Weights of a small GPT-style language model, trained from scratch on English Wikipedia.
Architecture: LayerNorm before each block, biases, tied embeddings.
Each number is 128 + 24 x the weight over its row's rms, rounded and kept within 0 to 255. Layers, rows and columns count from 0. Numbers have three digits each. The size before them is the row's rms in percent of the matrix's.

# down: layer 4 MLP down (transposed), 384x192, rms 0.101, rows 118-164, columns 0-63
# up: layer 4 MLP up, 384x192, rms 0.105, rows 119-164, columns 0-63
down118 016:128138119108032145148128114096100122170126109133116145128110145078163113134142135114068131115131117138131074122134092090115139132128123125111128135135087114060115122108139111123139132135137112
up119 038:149093144143148122078121111137128108094090111156196138136146125123136143145114111193072121103138122186110129110148082124091147169103133114143118123133158130081159140139103115097124124117090138
down119 038:142134131134135129087132089128169120138158131135154122173126116104099102095108152144150108141130129157217125150135046131148138120113129133095143133149135175115128068110143131111048097128140128
up120 130:168123159147135085117109126110145081116136097140151103115137115137126140083129099121095173087103124134145099112140130119137144114154160151093093095149132182143142143127149098124105097186144159
down120 142:159116141127137112123119158111178134089117168119076118138091167116120162073134178135143145084111132127138124146137138127183129101165113093142119099126151126121157147086139101117150148147151155
up121 133:172078134117130148125130139171119123141115115138138108102146105132133129146108093152122116117103141177139152140098117101137112116115134118119106104213164155090123143132106112114075116151147163
down121 136:143110157115143156150174157125164144081125139131140118175122126094129135154143111101116107122159136122124115102159074153150139130118102114110126141181134146084131125110124145143143141112136149
up122 035:125114123157145124114127132138071108107130090193130144160146120188122162172118119171130109123141137129165124121121097122140134124135120129121127134139155144129121083177150093070146116149100138
down122 039:128164168131120121194127167127166118128178124151054134133137124104096123142153130130116121079120131128122118077131108101136124111154119099131128127154122128125091069083164116172119134108172126
up123 043:107113137138162071094154127127127109130123101199152168152137087090109130121159151134121148166109126139118128104103084129125123118125124113094130121144131158147143122137143122066123110149107159
down123 044:131122148083133114140114128114160073130153123128130137139121100145136137129160121148098155145093211166112117132169090122197094089163137101141087210133148120131147085128110134139098140099119158
up124 038:121106124131202113138138111142136117118130096157172193143135131147142130120115116138149093116137136137137097130136073142123166128157132114119115096167130147115178105137121161108112102132114168
down124 038:107142122113104141121144075147139121132127134238106125127111141117137140131111128109134136108124166150153159149165127116139125139133127142182115144158196128130161145135121116128196170128108122
up125 124:158093126131132101139113149124154120112091151139120142128152088117129159090103140159131131151134122113100145148130093145130131167176131165139104141179133160120144107158111105120082137097140128
down125 121:120130174140171122086137157145133089119157087147148132110174125063103139135133120145136157117093145133107105103131095094146153092118128114148140112110114104151139100083103133129101104129134161
up126 136:150153134123121146115118119109154144097155072129136135141133096135127043132129148152094125124138113145168081152148119133134119116147136133101147103115154127157111134130098110135134107138133134
down126 135:122104122128114158161138111122117136180150123153107135148112155097116165093090139168131166107087065115141142113140109118135175118113103109131162128201090133103111131130091162141132121127124109
up127 028:132128140158113092123134119131128098106112117154139121171155086120157124120128123183124131122073130152112125099101081174106132140138129104110156123163119150104130129126126100068087140189082119
down127 022:126129121073137165135126126158121111138185126077185144128101070131134115089142112146051120151098120170177119135145130124129123111132127137101150132118160110123074091170159161120132113110127160
up128 026:110111175124142122130145130093137130129130112145191138128125114130145124127102132149148122095076118123112169114113113123132083148152129113139125133172138144132106116175132116119110126203102126
down128 022:134111128096143146092087129112129184130106113147134119132109130131145125162138119104106123117142077124128114132136130144114157126111071137134151141112112076140076132144145125128118118127145140
up129 174:140125141089141094109193179133124136145135116142131100168104081161125082147143106157150135151141108140137146087083119137103122131136143104105123094124138119112153114152123128138133123135121195
down129 160:113119149094088165139092184120130150145149128132139134118116176115156129113093145106096147154130106119107112124134133133128134151102094091144180137125137096148115137119147120183117111138108128
up130 110:131122175162149139087129118106123131053103071135127176122182146157163118156109172148112132150096107124120102091160124129145132142157121141121099119110148127107100120131110075125127128154106113
down130 101:110081145125125099090100136137197151151129089148106112138141140167158124147137145081126125143097109129207131115155104154146139164126126109106139128119155103113131175098165085121141136148114103
up131 028:111160138147145108116140125150104103067124115148213157148129120134163106124143123133134106105119131145150118075153097134122157132125149160126107115115108123129129072161177132118121104135106168
down131 028:185109144131094164082127158147136113093119105164164168126125130092125154130154137120136110092155117129123140106116100151116108085150112099105153120178100128108153122093141166079144161121134101
up132 140:067091135120156117149123095204109133122118114135119159132137139187117083105115079150119095152126160124122113089132126149129152178141156152153110095100109101142113117125153134108145118112138140
down132 144:123120153114098109150130184132134152135115097135140134112090144101169089137130126112100151156092141157122143159118086145149166145104118136111086066114139113151157159125158140128182135116129097
up133 037:120127170136143114150169132125135114115132129144158151183155117166101127136129124144128133097136094117153159121113077172139130121137140103151115166138142146108149115164107114109111126151092151
down133 035:119136114122136138141127110123157129127131124126094094113109156129122132117133103138136107129134097134146123055161150133145124110170114137143133131106195131128124150121106113146137141116164109
up134 034:122133126176134134127164114109099114132100112138141131140137106145127122122130126149110123080163121132149128134130119152124134157129113123121114117131125127134177096133129128062139124164099124
down134 028:155132130125117126091133122105134127152149138015132126102118173104135133136187129131129145130131136112150088180143144136112136161128088123114119139155133139127142126135108131108139148127155129
up135 023:107121146130128103121133136130121081127108108158158138122154119127137107139128144141185131141140114121151187115120113127143123149134133068142123126147140141156138116131141121092133115144091130
down135 022:123131142128170100124126137137164133119077123120086134116198129141135162136092140104136167138118088154125129148117124127136140137141093126068112110133157122141139154133140129164151118131167090
up136 145:160165119116133128133163128157126127130118097140113141128125118141128099123117103119161100116172135097099171096158105144155094147193117109118115102124123136141100073162098141121121121130123166
down136 150:106091175129151139129129117089139178144117127129153132078112162090144145181122137162164157115174186118099142134108135134120110091121122153138139141133144118080143147115081139154092153147142144
up137 036:127136126118129129110119062124134125126147112137132168138132101119138109147126138129110115121130147142150142137114064131122120140186143155136138139129111127122137058245123123114128143083126126
down137 036:133139157129155100126135083155145114160153135014070122132117135174126111160095092133131134154133145157129137099138143121094141105127113116122140117144126134125111149129132069149089100123147137
up138 164:160161135129156096102128147144102100132132134143116128124125153116137111108133161144129142146102130153102125124125114179153110141158109120169118119155134199177125133170122097117081129132147116
down138 162:149140124141174159132167126091149124154153124115147139105112146156101154132076110114118160130089114137152116158141143190179071194164153129091146129123123137115119116164135143144143094142094134
up139 042:095117157143185111114138128145125132127132091173177133160136024119138072138131129143154126109128121134132141132131128147126123123133131116124126122146119159100138106141172116098120173131105138
down139 037:136143171114094169135130045132141116161140132138127121129106102121127147109129125088068180131111122116151119135120114116121153118126108119120135150142115135133124137107134131134113146131133097
up140 126:165100136102154128151099138127091154108150117140122106108157119109118124117122087112161138146072157139140116096157119096166157113129118135111151123171082144194117107135153104118139128181036130
down140 136:097120114162131101138112119132117096139125153122162136138123107128100154107148118122129158115123127106135127162091142128085115152123133133162100153146144126105149119149192122152081138115137135
up141 093:153107134131114173160161125123120101140121097178139081132110112119148122134125164124080135090132146154124161123110115169132113151121114105125146128144127110131088137123141135053142146189078139
down141 083:147141169116179118125164132135115118135151119130130154156144077148097128116149130144124123147092123137133143122119075112150148144075178111085122148156119150120122137134140121126130105103134144
up142 135:147095130128117111123114117113111094101149126162156096131103106112143134145135119133132152140082177103146128138140101121141137101153125146077148108118096140110094118129144145127148099189090106
down142 148:134121149080194174128128083120133112114167135135141145130095143117140114149176139127106134112112166181123117120167122124125167117086107159119130158047138140122178118087125124139118130106119202
up143 148:134076137128115128098111116088128140138114140138138126135119102089103130093138140147105140126104131146123103128091100165124161138116102116097110145142144140145135070147141144114103152115122154
down143 153:134101129137111130126088133094122134117128114095122111149185122088071131045147141144083083125142171099079154110096068130103114171099136113177115115154075137158119138091092118134139119112148152
up144 024:127121159139128096124179132138111078111110107159161139151134114104129112120129137147128119116126134176130133074123094120138139117130158097123124141142135120111158092137131107057133128142112163
down144 021:124131186132108125127150113126134096102128097127127134159102092128132132129144155142168087124147130113133122114117197128122051175120100176137135139182114117129129083161114143139120142106125106
up145 036:087123128128142141131146147067124136097112112156185148124157085116164110112169116188126149132114125156131157069099106158128152214139129096120118104128140150119137120152125127097120145159078122
down145 037:118121125047127140117146083061152113152140195133145158092128100133136135134127122118088173149097188088073137128188139131093110165128125054090119124118119127101122135120121139156124149072151095
up146 059:096132161136128112097172110105124117089112088157155133125129076138153083143131115147123143091128148136159136050123090135120172174128128157101124127126112146134130101153132086087121130123104161
down146 051:151118101122140150148184105132147122160131127117099096095108124109117154096139105089135113058148178133133143151118134165120101146158117151113088127088122172098158079118102134156186156112124133
up147 042:122116160131127116126157101132125116121127081196147113127121092130119119167120123132114133121143143145131139105104092165130118146133143097122130095154124211132137126231172111085103148137079138
down147 040:132119116129118131137188116127126128108138153204119122137186133156160109086150135132115133180118105143073103148097093134100131094100140084109139141097118165135155148155128127201121149104131113
up148 035:106057145134135077095127163143117090119099098205183139164126101109132118147121111156129125128115099149135113120125045140115134131142128125082126131164120151134117097181118132091133121120084126
down148 035:128158134141145124087148111107093137171099178136144118135131108141126132126168106176153157115137138135121112130147130113130136043116129152127154147123126132135126111079152157111115093072097147
up149 051:128070155143128115153121120128137115134123124154184128131125094133131122134183079130114119121148156103172134134126106123133130119134116112103109119150136161123105078139146111108141142135086138
down149 049:109148139129161122126160088129136109208141152121189117141127118105119126119113070102127085106130185147159138151104140145179108114096123168137113161151123129119131151131097131157090131168130129
up150 128:135152112087147125141173128133104084137129095131139114139136129151179138133117146117141133145151150100144146127122115106148091121139118130119082099152133159165106111147170156118092121147117173
down150 130:147130131124097114133139114117102124122141117148094141104063111135087145102150096121159128138145122104104132146170120140074168140140102123161103121142142127108125127114152110123136105157127144
up151 124:151102143119123131116131122100143140135127128161135109112164157126169134111145104139131109138083109121118182101148116103109093133180128109110076113218120183162079161128132083123136103142057139
down151 129:144148109121110146098158091160119123078139159132139083095135193135097144100109135140117118112119081130096167112116110121145155133156132104140133164154157117114171130088151108132115131155123170
up152 033:132142120146136134112123116130116110122132066128130131145141092151122118168155114192125096072128138135134126157105128173140139150136128109102127141139125126132088125127127113037124126142086132
down152 028:135180151121109129095122113121126143099133134098116147111098133115123137158228128120155122136114139126168126128133134118111155128054095130112131131124147123087127139178114142092168151119135137
up153 048:104117156123147103079141102143152131047126090132145176119127105162148125085134137144165120107135058114125109116116064131137080145164127134153132121153129147154136110164178133095140122123135134
down153 042:140175141128132156175146127110123104122139118132118122144170078127149085167100164119160142182117136211101145098139127142113182121140113085137149120102117107102148152161085132130134113133106120
up154 029:114131150152164103087160112124156104141091111180160163143131110124132110110131137171151141103115126124140134112134105138133137131129130097119095122168102144121112092149196107094098137139091156
down154 024:135124160127107097114068132177083124108111124118134129179141127145123141153125135127165165149072108138122123137125156134129144147106094109137175155123090129076128130162117115123127129179132124
up155 192:143137142138129112127179167150064096127089099138120134124113138097138105139095106119136151144175120142130147118087106134154081114168132117086138096122115133163135136135144136120111091121142122
down155 185:127103159136132148147094110106127155103156132128122122083165132120142130153123114130168187140167115083131113157107162131091122160124120118107171112123141127148142129114101098161128112123070127
up156 032:123162148126168111096098133126112130120128109180186161154113095109141108184118103146170145127107116117118134120148035131160121130133171130141094112161126111126125115135195133121133129126087127
down156 030:126169147133136118133086101183122111124133076131129146164164112124147111115108131122135096120119092142107114191121118087051085120164126127148146149155104050124127122132126116107129138134189117
up157 189:124121139119159106104143126166114071172079131134124121132103130159123103113138115126129096087138122126137119106109104144173106142148141111086092091123115118102140134133127154134124125106122137
down157 198:102126126134152105142145133128134117153109097122118121125100157144207146141102117130169108118166132135120125129133119142128150100108095105140148103122157112137101143123172113122156095119109121
up158 033:111098178145149082087127098115126077107118050130151144166132119130130125151127124202107122109150124132083133122114085127125084128138135097126133122148121179099140130166141109102129137132073132
down158 025:119170128125080132090189069151126130132127116142120125140164126127143141125135160118132127109127125129137056102139140130139181090122121095128187167125121128040099124136136159099133123105151149
up159 131:089114151127170116127094148133124114150094135138107128133113150143098152112123148129109108101118131121123094085098119100109155141131131134136145122147149124141143120136169106100134063148093154
down159 127:125079103190179135129113122099160129172104147127107148122119155174147182135133139142124130089102146108094152144140104114090107160111113119148164138086101145105147101136175145162157111147086142
up160 039:123133122146145132120184130091099127128120088122193126167146098115129132131147119153114107128118109146135128122118113162130139129149143083134100133124127134080144115156127143104122130162108124
down160 038:119106112130131131141221165087140098130075138108120104125136119137115127136148099121138142132150160172149147121130182155131152122136135156125165098093126186121133116135136124153102138112136135
up161 130:099103137138133113121107103110135123089137126133149154152174128104131104164105149133127160109141181087109125112118106183117082138135140098128146137093134132123164101126108147130168126126113152
down161 129:113153116135182156122113116103178114196146154134103141105136164119128119121209100127113129144112107126082101092170116134133076127122121116109109140123126116122122102108158129136130108168159128
up162 143:127129142126138144127125129110106135096125148135122132094114131132145111159107140147111165160117135070141125120125116114120097152141158117165118136146137127160158132113160127112134146110110103
down162 144:122113120124108100101120124114149129112106136138117115118127105150127130155081156114113138181091159140150129108159103142145137125122145078155147096109136120142116175112143101137096121130157098
up163 124:162137119165144084122172119128105103143135102172100146154121050161103071148133140144128092133161142133146107104152116133146126120109164134089108104127109125114123107113199141124108094142133194
down163 129:112155160164100142124154128135097158146148117126118106158087135092193144102117128139101108120129099135100135114132121120095110145101139122107120111101106111117155117093180129144134083138151116
up164 041:131129149121125134080155124128133129106132129157147131195120111125121092095152138193114144121128122146125119135150068135130109153128169113110122115149121127126111133158137136075143124127021118
down164 042:073130109087129129104123094126129121126125146178120134112147111129070100167136096139122116117085123134152141091130127102133069129184132119114133136119090095157101112157204161119163106071083134